python train.py --n_layer=12 --head_dim=64 --vocab_size=8192 --positions="learned" --bias="none" --parallel_block=false --init_std_down=0.0767 --optimizer="soap_variant" --lr_head=0.0072 --grad_clip=2.0 --decay_shape="pow" --final_lr_fraction=0.0 --doc_mask=false --train_tokens=192000000
Each number is 50 + 15 x the weight over its row's rms, rounded and kept within 0 to 99. Layers, rows and columns count from 0. The size before them is the row's rms in percent of the matrix's.

# up: layer 4 MLP up, 512x128, rms 0.0767, rows 43-95, columns 64-127
# down: layer 4 MLP down (transposed), 512x128, rms 0.0766, rows 43-94, columns 64-127
up43 098:62 43 80 36 46 61 23 57 70 52 52 45 48 41 36 50 61 11 56 47 63 61 65 42 50 83 62 64 58 64 51 51 39 59 74 54 27 44 41 35 67 70 48 24 42 48 33 30 38 46 75 42 36 74 24 70 60 38 41 67 60 61 74 38
down43 108:48 48 38 50 42 44 66 44 89 61 69 62 32 50 43 64 58 33 41 48 43 58 57 39 70 11 24 51 85 49 56 26 10 59 27 44 59 61 55 83 38 61 31 28 51 52 45 34 36 38 34 46 62 32 34 21 51 26 69 38 66 43 77 60
up44 102:47 36 25 54 28 36 35 49 42 61 50 60 46 53 53 63 57 28 32 48 72 41 48 33 51 81 62 33 59 39 55 66 56 75 14 34 55 70 58 85 60 59 43 35 69 28 44 74 62 26 54 39 59 51 42 47 76 52 45 54 51 47 51 70
down44 103:42 38 38 25 62 49 27 61 57 65 54 24 29 66 22 73 29 54 50 33 48 57 57 64 39 40 40 62 49 58 54 37 65 55 77 64 14 42 60 34 54 55 62 42 25 37 43 35 26 38 24 34 32 50 62 44 45 41 33 42 58 63 49 64
up45 107:60 14 60 54 43 56 47 57 42 52 73 50 52 29 24 37 45 41 46 74 49 11 69 51 65 25 22 40 41 59 64 76 63 44 62 43 65 31 62 56 75 49 29 40 50 77 34 54 58 52 60 47 39 49 45 78 36 68 53 50 69 10 36 58
down45 109:44 60 57 13 52 45 50 69 45 61 58 49 30 66 47 30 49 51 34 34 39 38 52 53 33 59 75 36 51 38 71 65 49 34 47 48 85 49 54 32 80 46 54 48 44 44 59 33 38 39 44 24 30 77 87 55 29 53 38 46 41 39 44 42
up46 096:55 23 67 60 38 38 59 66 14 63 60 44 55 48 68 43 35 48 17 69 33 54 68 13 33 64 54 59 61 51 52 65 24 46 55 51 53 27 63 18 58 54 61 47 56 47 37 38 51 36 59 52 73 57 28 35 63 72 39 35 54 69 37 49
down46 103:27 60 81 49 42 39 71 34 34 34 74 48 46 38 24 30 41 50 41 54 57 41 52 39 57 53 53 38 66 25 52 60 52 58 47 40 95 44 16 20 63 37 55 54 34 63 32 45 58 37 63 73 30 45 44 48 60 42 47 72 41 61 69 59
up47 105:36 29 13 47 60 34 66 36 62 57 58 85 49 35 42 45 60 60 57 67 38 50 66 70 57 44 72 59 26 37 58 52 47 61 42 52 46 67 61 65 16 63 33 63 41 60 53 58 68 46 18 55 36 42 85 58 42 39 49 71 69 44 36 54
down47 108:36 46 82 74 22 35 48 57 60 69 58 41 15 29 56 60 21 47 33 27 54 51 39 30 39 72 45 16 54 31 75 44 48 51 49 71 53 33 46 34 52 58 30 55 52 53 50 47 63 54 52 77 61 40 57 32 33 45 67 59 45 59 49 34
up48 097:52 53 81 47 41 81 71 55 75 57 67 36 61 33 57 22 31 44 25 57 50 60 43 52 34 69 68 47 64 56 49 56 52 60 52 70 41 39 40 49 65 19 38 63 68 54 66 32 40 31 51 44 29 63 43 39 60 28 66 49 50 34 65 56
down48 104:56 36 49 71 42 53 49 52 44 65 38 59 51 94 39 42 21 37 39 48 61 51 49 54 41 31 51 35 45 38 56 53 21 72 70 51 37 30 61 48 40 50 26 54 62 67 35 32 40 51 72 64 53 71 40 67 57 47 63 76 60 50 44 70
up49 093:65 43 46 60 53 41 43 44 56 23 40 35 35 62 08 29 55 58 62 57 47 62 53 57 59 44 44 48 48 63 60 45 65 66 66 36 52 18 61 39 62 63 34 56 40 62 38 43 60 65 58 71 57 34 77 56 37 71 57 54 83 37 45 18
down49 085:46 26 29 50 39 69 59 54 31 14 75 65 39 55 27 69 27 57 61 41 65 60 60 46 69 63 51 36 61 58 61 52 49 59 58 49 49 63 65 52 78 22 60 36 43 36 31 77 37 49 34 73 48 47 42 40 47 34 38 43 33 88 57 45
up50 104:58 57 32 47 25 78 60 63 48 46 27 78 60 61 34 44 35 56 35 27 55 64 75 62 51 30 45 50 63 38 58 42 51 59 47 18 49 38 71 60 39 49 68 42 59 62 45 81 30 45 34 43 62 46 62 56 63 74 58 41 60 52 26 42
down50 103:60 23 57 40 79 67 48 48 75 53 59 41 63 56 53 36 72 41 60 38 12 63 36 57 40 59 44 65 32 57 19 63 65 35 44 63 53 64 42 62 53 45 48 74 48 32 34 20 47 35 51 50 48 44 70 52 47 46 54 74 43 40 49 41
up51 102:42 36 47 54 41 22 52 70 54 64 55 65 32 40 48 41 47 51 72 67 44 56 93 80 53 34 41 42 47 56 61 70 47 45 54 53 44 67 88 56 38 35 29 42 41 55 48 52 53 54 47 57 56 36 31 61 31 69 49 48 31 51 39 83
down51 105:56 58 60 59 33 15 62 47 67 56 10 56 63 77 63 43 29 39 49 27 40 70 54 47 68 54 44 67 18 27 54 54 39 46 58 51 63 46 87 50 54 49 34 66 49 80 37 48 54 42 45 60 60 70 48 42 63 48 57 60 32 54 36 66
up52 108:63 35 37 63 33 44 56 31 44 46 50 41 47 55 87 48 40 53 51 73 46 82 80 48 56 46 11 51 39 41 62 48 32 79 60 20 42 45 50 43 22 37 38 30 56 37 72 43 53 30 57 38 56 64 49 58 60 68 60 71 46 61 34 36
down52 118:65 74 35 68 67 51 64 35 71 53 61 61 34 65 60 42 68 48 56 23 40 56 72 41 34 74 27 31 61 18 54 28 50 44 34 27 50 50 40 61 28 47 56 42 50 60 35 39 50 18 52 40 19 57 39 35 47 53 45 17 40 64 66 37
up53 099:63 47 62 72 35 61 65 44 33 67 59 57 36 51 50 38 39 41 39 55 52 68 36 57 37 28 46 61 64 41 74 58 58 54 31 48 72 32 50 59 50 54 43 33 58 48 55 22 55 53 71 50 72 51 18 76 48 49 40 32 65 38 77 55
down53 105:67 67 55 17 50 42 70 35 32 59 50 31 65 56 64 33 63 44 58 40 58 58 39 40 38 62 57 37 33 63 51 58 66 54 53 53 55 48 38 44 34 46 49 67 59 70 52 60 50 51 54 61 67 34 37 25 49 34 05 46 50 57 72 53
up54 099:53 34 44 29 20 74 82 37 28 18 69 31 31 22 52 68 77 47 33 51 42 50 29 35 53 55 55 39 29 79 58 39 65 79 56 39 58 42 43 58 71 62 60 61 49 38 34 41 65 52 39 56 43 60 59 40 62 25 27 52 62 32 52 52
down54 101:51 30 47 49 51 26 50 43 67 28 26 51 74 63 21 56 42 53 36 70 40 68 41 68 38 59 61 51 25 63 40 77 37 55 77 66 77 33 59 60 78 71 47 51 30 47 49 59 30 42 38 77 28 49 41 60 34 57 43 50 39 48 77 39
up55 098:63 62 59 61 63 26 69 29 50 68 56 62 24 30 52 60 58 63 36 62 28 52 69 52 42 35 39 53 72 77 63 35 70 53 58 49 40 53 21 58 66 53 51 66 52 49 43 79 77 47 36 66 59 77 47 56 50 70 19 40 56 60 41 72
down55 088:39 45 33 21 40 51 50 71 57 57 52 40 31 33 55 42 64 46 48 33 63 65 62 41 41 17 73 59 61 30 41 41 35 56 22 65 39 40 74 35 56 65 53 25 55 64 60 59 60 63 63 74 41 52 61 54 71 42 49 74 21 31 50 71
up56 088:42 52 48 75 55 75 24 62 50 74 45 40 52 40 59 73 61 50 48 70 57 62 49 60 50 35 44 81 58 37 59 52 90 29 43 23 62 38 63 43 33 43 49 68 60 42 62 51 87 37 45 51 50 66 53 51 54 53 68 55 41 41 60 63
down56 101:64 81 40 75 71 62 46 45 91 32 37 47 52 63 37 46 56 32 36 40 43 59 46 52 37 54 80 46 41 42 65 39 31 59 45 60 39 50 62 55 74 50 67 40 47 39 31 44 53 57 25 63 67 65 19 61 53 13 52 76 64 53 50 71
up57 101:61 85 64 76 34 56 52 35 37 43 59 98 68 29 67 56 65 69 38 44 52 70 42 46 48 55 50 31 52 46 48 36 69 72 45 35 73 55 25 44 68 33 43 54 47 48 36 48 56 38 57 36 34 28 52 77 67 39 66 47 54 53 42 54
down57 087:41 44 33 53 12 63 47 71 66 38 34 52 50 59 52 40 64 63 49 27 51 35 66 83 47 54 47 61 77 33 68 25 58 42 59 32 62 47 58 39 72 81 37 45 31 29 39 63 14 70 75 63 44 54 62 44 58 45 30 69 44 42 37 32
up58 093:60 56 55 61 77 36 77 41 60 63 60 50 67 27 26 58 46 46 30 66 76 64 29 30 44 73 42 53 64 37 49 68 50 57 37 66 48 39 74 51 40 47 66 57 62 55 52 48 59 44 43 56 63 16 25 74 43 67 49 38 30 37 23 59
down58 094:46 73 53 34 26 37 34 54 46 73 34 37 32 41 34 60 39 59 52 59 24 48 60 50 32 45 52 38 39 33 50 59 13 44 49 32 50 59 45 55 63 44 14 55 37 51 44 63 48 56 62 76 65 38 78 50 70 79 36 26 50 41 57 35
up59 109:43 59 61 50 53 46 09 47 70 34 36 43 44 52 76 62 71 39 59 73 72 34 28 55 56 26 41 41 51 49 66 46 81 19 39 39 53 79 44 57 59 41 56 65 70 40 45 31 34 31 57 50 13 39 49 44 46 75 44 32 66 78 41 48
down59 121:32 70 57 45 67 53 28 22 46 19 49 43 53 60 18 41 69 30 39 62 55 77 31 56 53 47 40 61 62 44 45 58 99 57 50 61 75 76 35 47 54 46 36 36 50 34 26 51 39 44 63 09 50 52 43 48 41 50 53 40 54 24 55 51
up60 132:43 46 64 69 24 61 24 71 29 71 43 44 36 49 68 67 50 69 59 61 67 35 56 80 63 41 46 89 81 21 64 82 39 49 59 36 63 47 81 45 38 71 37 36 64 81 40 58 31 62 44 54 67 66 54 54 42 69 50 45 61 39 51 67
down60 128:27 54 42 80 54 67 30 47 53 54 36 60 44 55 50 25 46 55 56 43 45 32 76 44 63 32 68 75 56 38 55 49 60 44 55 63 65 39 81 38 53 52 33 34 23 49 50 38 70 53 50 64 60 56 66 90 33 49 86 42 55 50 47 65
up61 103:58 37 58 33 56 75 49 56 81 60 45 63 35 44 50 54 81 20 73 33 48 30 32 59 60 58 57 38 58 71 60 52 51 74 56 69 39 58 43 69 49 66 36 44 51 47 46 56 48 36 75 61 48 76 43 61 32 73 44 31 67 43 41 28
down61 105:57 35 19 81 66 39 60 32 52 70 45 39 46 69 26 49 44 60 46 48 52 62 37 32 29 46 49 20 41 36 41 32 40 62 59 55 44 36 45 40 46 68 51 68 83 38 64 52 37 37 32 38 49 36 53 28 16 66 41 53 63 46 55 59
up62 102:38 84 41 61 59 58 66 46 45 61 56 40 43 59 72 38 58 18 00 48 64 50 49 80 59 47 39 44 28 26 52 46 57 46 48 57 49 48 50 47 54 46 26 26 57 66 42 55 38 39 73 69 76 52 69 55 44 77 51 43 33 52 54 73
down62 094:55 43 61 56 48 60 35 58 70 37 59 49 40 49 55 40 31 40 37 41 57 89 50 65 63 36 90 29 35 67 65 35 33 27 53 74 50 36 67 57 52 66 47 63 52 61 49 61 25 41 46 63 46 64 23 47 69 56 41 54 58 52 57 58
up63 096:38 68 50 75 56 39 38 40 34 54 69 62 33 31 25 51 45 64 68 75 37 23 14 54 34 67 39 47 53 45 63 46 46 64 43 48 34 49 64 77 72 53 38 43 70 43 61 54 47 36 54 63 76 15 59 29 77 46 81 35 55 51 54 43
down63 111:61 46 55 65 62 30 61 25 68 42 53 33 50 41 68 28 64 66 36 46 47 56 48 56 56 59 35 76 71 52 53 71 41 34 69 50 82 43 69 35 67 57 43 18 78 48 52 58 45 55 42 42 46 68 71 47 79 35 35 38 62 43 43 59
up64 112:62 65 71 71 38 24 41 44 41 72 54 40 44 53 42 49 69 36 53 59 45 76 56 38 77 76 33 55 31 41 40 53 31 62 65 63 51 72 67 45 44 48 34 53 34 66 37 48 49 19 69 29 36 51 49 24 57 52 62 47 46 51 58 39
down64 115:48 29 27 35 65 75 68 48 43 24 45 57 63 32 59 54 68 51 69 40 33 15 46 68 32 37 41 28 50 42 94 33 44 53 52 46 53 51 15 61 40 47 57 62 61 62 54 62 49 63 43 43 52 69 49 55 49 80 50 73 44 38 48 46
up65 096:68 54 36 59 81 53 64 74 56 55 64 53 48 26 57 50 80 47 65 48 78 30 51 35 67 30 34 58 68 73 36 73 37 60 44 47 30 51 36 37 45 58 39 54 75 61 39 84 53 52 62 43 52 31 75 57 39 29 44 30 47 73 50 53
down65 097:49 14 37 63 36 38 56 48 20 42 42 39 71 54 45 57 54 47 40 42 24 68 50 54 33 67 46 58 57 41 49 43 52 62 62 57 73 53 16 61 37 65 88 18 76 54 79 47 45 55 20 52 65 31 31 53 47 52 38 42 49 45 50 59
up66 086:91 30 38 44 39 33 22 81 55 48 35 61 40 40 60 65 73 48 33 68 50 35 42 42 54 37 17 57 40 47 38 53 57 52 48 52 38 65 64 52 51 62 45 54 61 41 58 50 59 60 52 30 42 48 42 36 58 48 61 48 32 24 62 21
down66 085:38 51 59 55 30 71 68 56 39 45 52 46 57 58 29 40 23 54 87 62 42 49 71 55 18 44 32 42 43 49 35 64 46 28 37 38 42 40 24 43 51 60 61 51 38 47 43 54 61 39 57 46 32 14 27 35 34 50 36 64 55 56 45 52
up67 096:35 44 41 70 47 36 62 46 20 33 81 58 65 40 70 43 49 50 68 40 56 41 70 32 28 41 45 42 33 40 57 53 49 18 42 52 44 59 65 52 59 47 50 28 32 52 53 75 39 16 56 39 57 37 47 67 64 92 50 38 66 49 41 73
down67 100:36 68 25 50 52 36 48 44 69 66 58 82 30 74 46 57 39 53 46 35 37 38 73 37 72 46 63 28 57 79 51 43 34 44 39 58 52 75 63 31 84 53 36 68 66 43 47 73 44 57 51 58 33 49 76 84 77 22 54 58 47 35 31 43
up68 097:32 33 67 42 51 67 41 34 48 74 31 48 31 63 55 65 47 73 60 43 61 32 53 32 67 41 50 74 34 46 58 37 49 45 52 43 41 49 62 63 48 81 49 40 51 67 36 59 45 49 53 63 70 65 73 31 39 85 64 57 58 48 43 74
down68 092:51 75 20 42 75 62 51 61 80 43 26 35 50 60 70 32 55 20 38 59 39 34 63 41 49 36 51 64 94 59 42 34 43 59 72 55 34 54 46 34 37 72 69 48 52 60 49 44 64 36 53 66 33 44 69 43 60 35 52 77 29 53 41 53
up69 098:61 68 46 33 35 50 29 66 60 74 38 36 25 67 43 43 32 50 58 38 55 93 25 54 47 51 47 42 35 35 50 42 69 42 62 46 38 45 52 39 34 27 23 47 74 51 31 72 51 44 63 46 27 36 56 47 67 54 76 61 54 79 57 39
down69 100:29 65 27 73 42 38 37 49 20 41 67 62 59 66 77 68 60 37 53 62 48 14 72 30 37 53 31 48 52 59 33 48 74 46 58 64 45 82 46 64 65 53 25 39 41 49 79 32 35 76 47 48 74 26 58 54 43 45 42 50 39 46 71 21
up70 099:74 37 51 63 29 66 36 60 40 38 45 15 44 52 62 45 56 67 65 10 57 51 67 45 62 19 42 20 44 07 52 62 48 63 56 40 55 45 54 48 41 48 20 51 38 40 62 41 41 29 61 53 33 45 61 38 24 81 33 61 57 41 64 55
down70 100:35 44 65 59 48 45 84 45 43 46 78 66 59 57 42 28 23 64 46 55 61 57 69 43 67 73 32 43 25 65 47 46 34 52 66 63 33 45 63 26 50 27 52 69 56 41 29 52 35 45 44 42 51 48 51 54 46 35 71 26 52 78 62 33
up71 094:40 45 39 42 46 76 55 56 34 73 51 31 23 31 43 32 67 47 48 24 35 42 22 38 55 54 69 69 42 49 42 53 67 49 71 54 47 55 59 67 22 36 13 56 47 47 52 55 62 64 58 74 54 60 36 62 33 91 74 61 44 70 59 42
down71 111:42 37 53 41 50 59 50 21 49 68 65 65 79 49 51 47 67 28 51 28 52 52 66 37 70 24 44 58 50 54 78 41 16 49 58 74 49 33 42 56 44 55 42 81 58 70 21 41 36 49 42 87 51 67 66 77 44 55 66 39 63 38 29 49
up72 090:75 53 61 47 43 48 15 55 42 40 44 59 48 68 19 47 50 48 67 57 51 61 53 60 45 15 44 47 63 65 51 38 74 35 62 44 69 44 31 71 56 60 61 32 47 60 40 54 78 55 26 31 45 61 43 55 18 09 38 58 30 43 49 38
down72 086:21 59 55 74 48 49 68 43 42 34 40 56 60 31 52 55 68 66 53 76 25 44 43 45 36 61 27 48 76 62 63 56 51 65 71 61 32 33 38 44 41 67 55 57 31 33 62 44 38 31 74 62 54 39 65 69 30 68 53 41 32 69 60 62
up73 114:52 37 64 53 11 76 72 43 39 79 38 21 70 51 45 37 54 30 43 58 26 72 25 38 59 48 76 39 58 35 63 45 65 53 32 54 55 61 47 64 49 65 59 39 36 46 55 83 43 39 72 33 51 53 65 60 45 74 30 34 43 54 18 46
down73 127:72 54 49 53 41 48 33 62 59 51 38 50 51 35 76 68 38 27 54 41 50 43 34 46 61 67 28 55 36 37 24 42 48 32 54 51 42 69 50 54 38 31 57 74 53 46 51 58 51 45 50 59 55 73 91 41 36 65 25 54 00 50 66 35
up74 105:59 43 48 46 79 51 55 51 48 50 55 27 29 70 34 66 62 46 59 30 44 46 22 43 55 53 51 44 55 48 55 40 63 55 80 68 57 57 52 50 30 58 58 56 49 30 20 51 49 72 65 19 39 53 22 47 36 50 65 58 45 64 57 35
down74 102:53 58 27 47 40 44 33 37 37 41 62 73 52 41 64 33 15 43 38 48 61 69 42 54 58 47 72 76 82 61 46 61 76 75 50 38 39 73 44 70 20 41 29 63 48 46 76 17 48 47 30 67 50 30 58 44 48 35 63 43 51 29 38 70
up75 099:47 50 50 76 22 43 37 68 72 67 69 77 38 60 59 36 72 23 34 46 56 40 58 77 68 45 16 29 57 65 57 37 62 37 52 55 62 09 48 22 63 48 79 69 49 46 09 57 25 41 61 63 64 60 50 62 50 48 44 34 58 47 36 59
down75 095:50 53 54 31 44 63 57 72 64 54 64 60 42 30 33 29 35 40 50 67 43 98 52 51 48 46 49 67 94 26 51 58 54 56 25 47 54 36 51 57 71 58 48 41 41 45 53 55 48 33 73 33 56 43 69 69 52 51 44 40 48 25 55 49
up76 103:43 33 39 41 43 61 94 38 34 50 66 51 40 33 75 55 33 53 37 43 42 65 49 37 38 54 59 52 55 61 56 48 58 50 41 41 17 64 20 51 40 76 41 57 42 42 61 55 83 48 36 61 64 31 79 47 41 59 56 37 31 47 65 70
down76 109:45 60 49 47 55 24 62 61 36 45 29 60 43 51 57 40 44 43 58 39 45 38 70 54 24 49 52 76 36 85 40 41 53 34 47 63 48 58 48 45 83 60 39 55 36 48 30 48 40 45 36 44 43 61 60 44 51 29 60 51 31 74 47 24
up77 105:58 72 30 61 47 40 85 72 65 41 55 42 54 11 70 20 58 47 16 73 54 62 62 38 34 59 45 55 42 34 61 27 62 48 43 49 58 51 39 22 32 35 45 58 49 28 45 41 35 22 51 42 50 79 28 57 70 73 59 46 26 43 53 51
down77 110:34 66 55 67 47 44 47 22 54 52 65 19 66 42 43 71 75 49 36 79 87 73 53 28 59 29 47 63 58 64 47 43 34 47 62 66 32 55 43 58 18 64 58 49 55 38 44 44 30 36 50 71 50 47 30 65 55 20 60 55 49 41 62 66
up78 112:45 39 37 46 24 48 57 53 30 67 37 47 36 32 33 77 67 55 60 25 51 35 44 42 46 46 34 51 32 42 28 65 36 53 45 41 43 46 57 57 55 32 67 36 56 39 36 65 64 49 71 42 80 80 85 36 69 36 99 38 69 52 53 42
down78 113:68 58 41 46 46 59 42 62 42 50 09 61 62 56 76 14 47 63 51 75 65 24 41 44 60 60 23 72 36 41 81 39 51 60 31 66 44 57 57 32 70 54 46 53 57 41 38 44 28 44 35 46 51 54 13 43 48 60 32 76 44 36 09 57
up79 102:21 50 66 69 59 56 35 58 61 46 49 72 54 59 78 67 68 33 47 84 55 12 33 64 47 47 37 42 62 48 86 49 41 53 60 56 41 47 51 38 46 62 38 66 44 48 51 33 38 51 52 55 47 36 71 88 65 57 70 38 59 64 38 46
down79 095:28 45 22 45 70 42 75 59 84 36 35 50 75 64 58 63 43 64 41 56 71 41 53 63 40 43 40 37 46 53 43 53 63 42 47 60 47 61 65 87 38 47 35 42 69 65 38 23 21 59 32 49 17 39 51 67 43 42 21 58 30 46 50 28
up80 097:63 34 32 53 46 58 44 44 55 32 84 24 48 20 51 40 37 62 70 59 55 71 77 47 45 45 35 49 30 31 49 43 59 30 61 61 11 19 57 57 56 37 58 31 46 33 28 25 53 47 09 37 51 50 58 48 58 64 53 52 77 51 65 50
down80 102:44 84 37 76 56 64 82 49 36 44 50 61 50 63 68 49 47 49 60 47 74 40 59 54 49 30 64 54 31 32 60 47 52 31 23 42 73 50 44 42 70 45 60 45 53 56 45 49 58 60 50 54 43 48 25 47 53 47 32 90 46 55 36 55
up81 091:46 33 28 43 64 51 67 39 45 51 71 64 68 42 22 57 35 11 44 53 55 24 64 61 46 64 47 29 59 36 58 46 39 56 71 44 50 31 43 66 54 33 55 85 49 50 43 59 64 39 22 31 55 57 42 44 69 45 47 45 50 75 36 35
down81 094:49 46 71 48 44 76 24 35 43 59 44 64 28 41 66 54 46 48 26 82 63 44 35 33 65 60 69 64 53 36 45 42 42 54 32 49 41 49 40 63 16 63 65 57 46 60 57 74 40 33 52 67 41 28 41 55 60 54 36 41 47 77 63 34
up82 079:50 26 68 61 48 64 35 68 56 46 54 46 36 43 54 78 70 42 68 54 30 31 57 32 39 47 50 52 42 46 38 77 47 15 30 63 56 46 81 46 30 47 68 49 44 48 36 76 31 57 71 34 55 84 66 56 47 41 48 43 56 72 64 55
down82 086:34 88 66 35 70 50 69 58 74 56 52 61 30 40 26 47 32 15 46 71 49 48 82 68 37 67 63 48 25 56 38 31 77 34 44 40 43 60 39 50 46 41 61 42 41 47 57 27 51 58 41 43 32 65 51 36 69 18 29 78 54 30 64 45
up83 098:51 72 47 44 79 43 70 45 50 74 29 44 56 47 70 58 53 63 48 27 51 67 53 60 30 60 57 36 46 52 46 71 42 32 33 28 29 55 80 40 73 54 47 49 25 71 33 45 48 27 46 49 25 71 72 41 78 43 59 60 76 44 60 28
down83 097:23 54 42 46 66 34 47 40 42 54 47 68 76 46 35 48 71 48 56 52 26 68 65 48 51 63 45 27 63 37 72 61 35 38 56 51 55 15 00 38 26 59 35 50 22 50 53 53 43 61 62 56 52 71 64 77 46 47 81 48 62 43 63 44
up84 099:45 58 52 45 37 48 43 31 57 74 78 23 68 41 51 59 60 62 50 31 47 83 57 55 53 54 71 57 55 45 72 41 54 29 63 72 39 64 34 40 57 69 60 51 56 65 60 52 58 60 29 57 70 56 43 63 50 58 40 36 69 35 59 48
down84 093:20 49 44 35 40 66 73 65 50 80 60 50 66 66 45 57 32 61 41 58 51 34 84 88 43 21 61 39 59 39 64 51 61 28 30 62 48 64 63 40 46 41 22 46 22 54 75 58 65 36 43 60 57 33 53 70 46 51 26 63 59 52 71 45
up85 105:51 67 63 55 53 74 43 55 47 54 57 57 48 60 82 50 36 42 53 48 47 99 20 58 32 54 43 52 29 46 32 52 48 56 44 18 53 43 46 53 64 72 47 18 53 54 70 41 39 47 56 51 47 49 33 15 44 54 57 52 44 52 54 53
down85 104:37 71 47 34 64 52 75 59 53 41 53 64 67 35 26 92 24 54 53 62 45 27 66 38 44 49 42 42 46 72 60 66 82 48 47 48 47 45 23 43 44 67 60 69 68 50 47 76 34 30 53 75 39 74 48 68 51 54 28 47 44 66 42 39
up86 092:54 30 56 43 49 50 76 73 76 36 63 47 30 55 20 69 47 33 78 35 26 47 51 59 54 61 66 31 36 55 39 33 28 53 46 34 37 58 69 76 45 58 63 35 29 57 60 70 41 71 32 51 38 33 71 34 71 63 42 31 32 62 56 49
down86 090:40 50 40 66 48 72 27 28 32 50 44 47 79 37 65 23 55 45 64 48 62 58 56 38 53 52 29 52 49 34 80 55 33 45 58 56 65 49 42 45 49 41 61 72 68 88 50 40 39 71 78 83 52 56 71 66 42 51 49 38 63 53 41 39
up87 099:47 27 53 56 72 76 45 58 68 42 45 64 67 37 49 27 60 28 30 37 30 32 22 26 56 29 42 66 43 51 57 99 42 39 52 34 34 52 68 73 77 55 27 38 57 47 52 76 61 53 37 51 33 48 59 57 49 09 46 65 60 56 53 65
down87 094:57 66 64 38 63 57 55 63 58 57 41 40 65 82 35 11 13 41 69 53 55 59 56 72 41 41 48 37 74 38 67 42 63 47 43 07 59 49 59 53 53 43 62 56 40 52 69 36 38 46 38 70 49 52 58 46 31 70 37 62 47 27 69 45
up88 106:33 38 62 36 33 57 47 62 44 36 62 81 48 38 81 83 32 45 48 69 45 61 64 31 56 34 53 58 76 64 59 61 80 93 44 44 54 52 68 24 48 59 69 47 40 52 31 46 55 53 56 06 48 53 40 40 64 37 61 36 89 70 38 46
down88 109:28 32 49 57 29 47 50 63 50 12 57 49 40 53 48 63 57 46 52 36 57 52 37 38 66 62 27 70 56 49 34 50 39 53 47 76 69 46 57 64 55 52 43 62 58 45 46 54 65 46 54 57 18 64 31 54 55 86 55 45 47 45 71 44
up89 097:75 23 51 91 44 44 53 78 59 53 64 79 42 34 52 43 49 38 43 47 35 54 60 55 38 41 55 63 49 57 63 54 40 39 49 22 44 56 46 37 65 60 40 61 41 69 30 36 62 45 30 21 49 49 43 64 48 44 44 61 46 61 56 39
down89 094:36 63 61 42 65 38 37 49 48 43 38 57 60 65 17 46 32 55 76 61 73 61 37 50 70 38 62 64 44 50 51 63 51 72 54 64 61 36 37 67 48 35 78 57 63 56 73 48 73 47 63 35 44 22 53 47 36 72 46 23 51 31 38 44
up90 105:56 56 34 77 58 29 65 24 45 52 39 65 49 87 44 73 62 53 68 44 44 65 52 69 56 50 40 61 66 57 77 42 29 58 56 33 33 31 76 22 60 70 50 55 55 52 30 56 57 32 54 35 38 90 25 68 64 66 46 49 61 60 42 40
down90 119:48 50 51 66 71 15 56 51 19 37 73 54 54 54 45 48 59 65 85 23 41 41 47 87 61 19 60 55 58 59 64 51 53 30 50 54 48 49 65 44 26 52 81 45 60 42 48 61 58 47 38 70 18 70 20 54 40 48 46 56 50 09 74 31
up91 095:48 67 44 85 64 67 61 61 28 46 56 58 54 57 72 38 50 27 62 64 39 39 34 44 54 59 37 59 41 30 59 71 54 74 31 67 60 66 33 63 60 35 70 65 62 50 54 50 77 50 47 66 36 35 78 37 39 34 27 38 30 64 55 59
down91 088:40 48 30 19 36 44 44 73 69 51 48 59 55 41 17 45 49 40 44 24 42 59 66 68 26 53 70 31 52 58 50 53 56 58 49 25 41 38 34 48 40 65 33 51 64 45 50 43 41 60 50 43 24 53 45 58 73 72 55 73 59 62 51 61
up92 093:67 76 37 32 47 46 49 55 58 22 46 43 72 32 75 64 50 61 32 88 46 65 50 44 40 40 34 37 62 63 59 51 30 59 83 28 60 24 63 66 54 47 56 31 48 36 36 44 91 49 35 57 66 25 60 63 54 47 31 72 37 61 38 43
down92 092:39 34 48 44 41 36 50 42 63 55 51 39 82 47 57 44 39 44 53 74 60 40 34 60 49 63 41 58 44 45 40 64 53 53 42 64 36 45 33 47 52 58 60 65 67 38 75 32 57 66 47 51 12 20 53 35 41 68 38 42 54 57 35 66
up93 099:70 45 53 66 17 71 47 30 43 40 39 43 70 43 42 56 56 23 52 64 57 41 37 39 54 35 59 40 52 68 71 48 38 57 51 51 28 36 40 51 43 49 61 71 27 37 51 65 48 56 48 98 57 79 38 43 26 58 23 40 33 53 49 75
down93 103:48 45 65 64 69 52 49 32 35 62 42 78 46 21 83 57 54 52 46 18 57 71 41 54 45 61 51 61 33 38 52 62 58 64 41 69 79 70 44 65 58 66 56 54 64 85 59 52 54 47 67 33 39 33 82 78 67 66 46 44 59 46 32 38
up94 096:28 38 21 59 64 33 71 55 40 79 38 52 51 66 49 55 56 41 58 99 66 38 57 45 57 48 45 53 56 40 55 40 34 75 50 59 49 57 44 60 27 27 74 32 62 69 44 42 69 50 44 56 55 43 22 78 55 76 36 37 62 43 55 48
down94 085:10 52 47 47 52 52 43 52 60 57 42 32 49 62 41 58 57 73 43 61 35 07 55 71 56 52 67 64 32 56 63 44 36 38 31 57 33 47 44 37 74 28 47 43 29 40 78 57 42 48 42 63 44 41 28 30 63 62 90 65 32 46 50 45
up95 097:50 48 40 58 75 76 33 58 57 40 61 50 77 55 56 49 43 37 40 55 61 55 31 20 70 47 56 81 42 36 42 30 61 45 58 41 41 65 38 83 47 52 19 43 35 54 37 37 17 78 63 53 47 45 33 35 55 30 60 39 67 66 59 48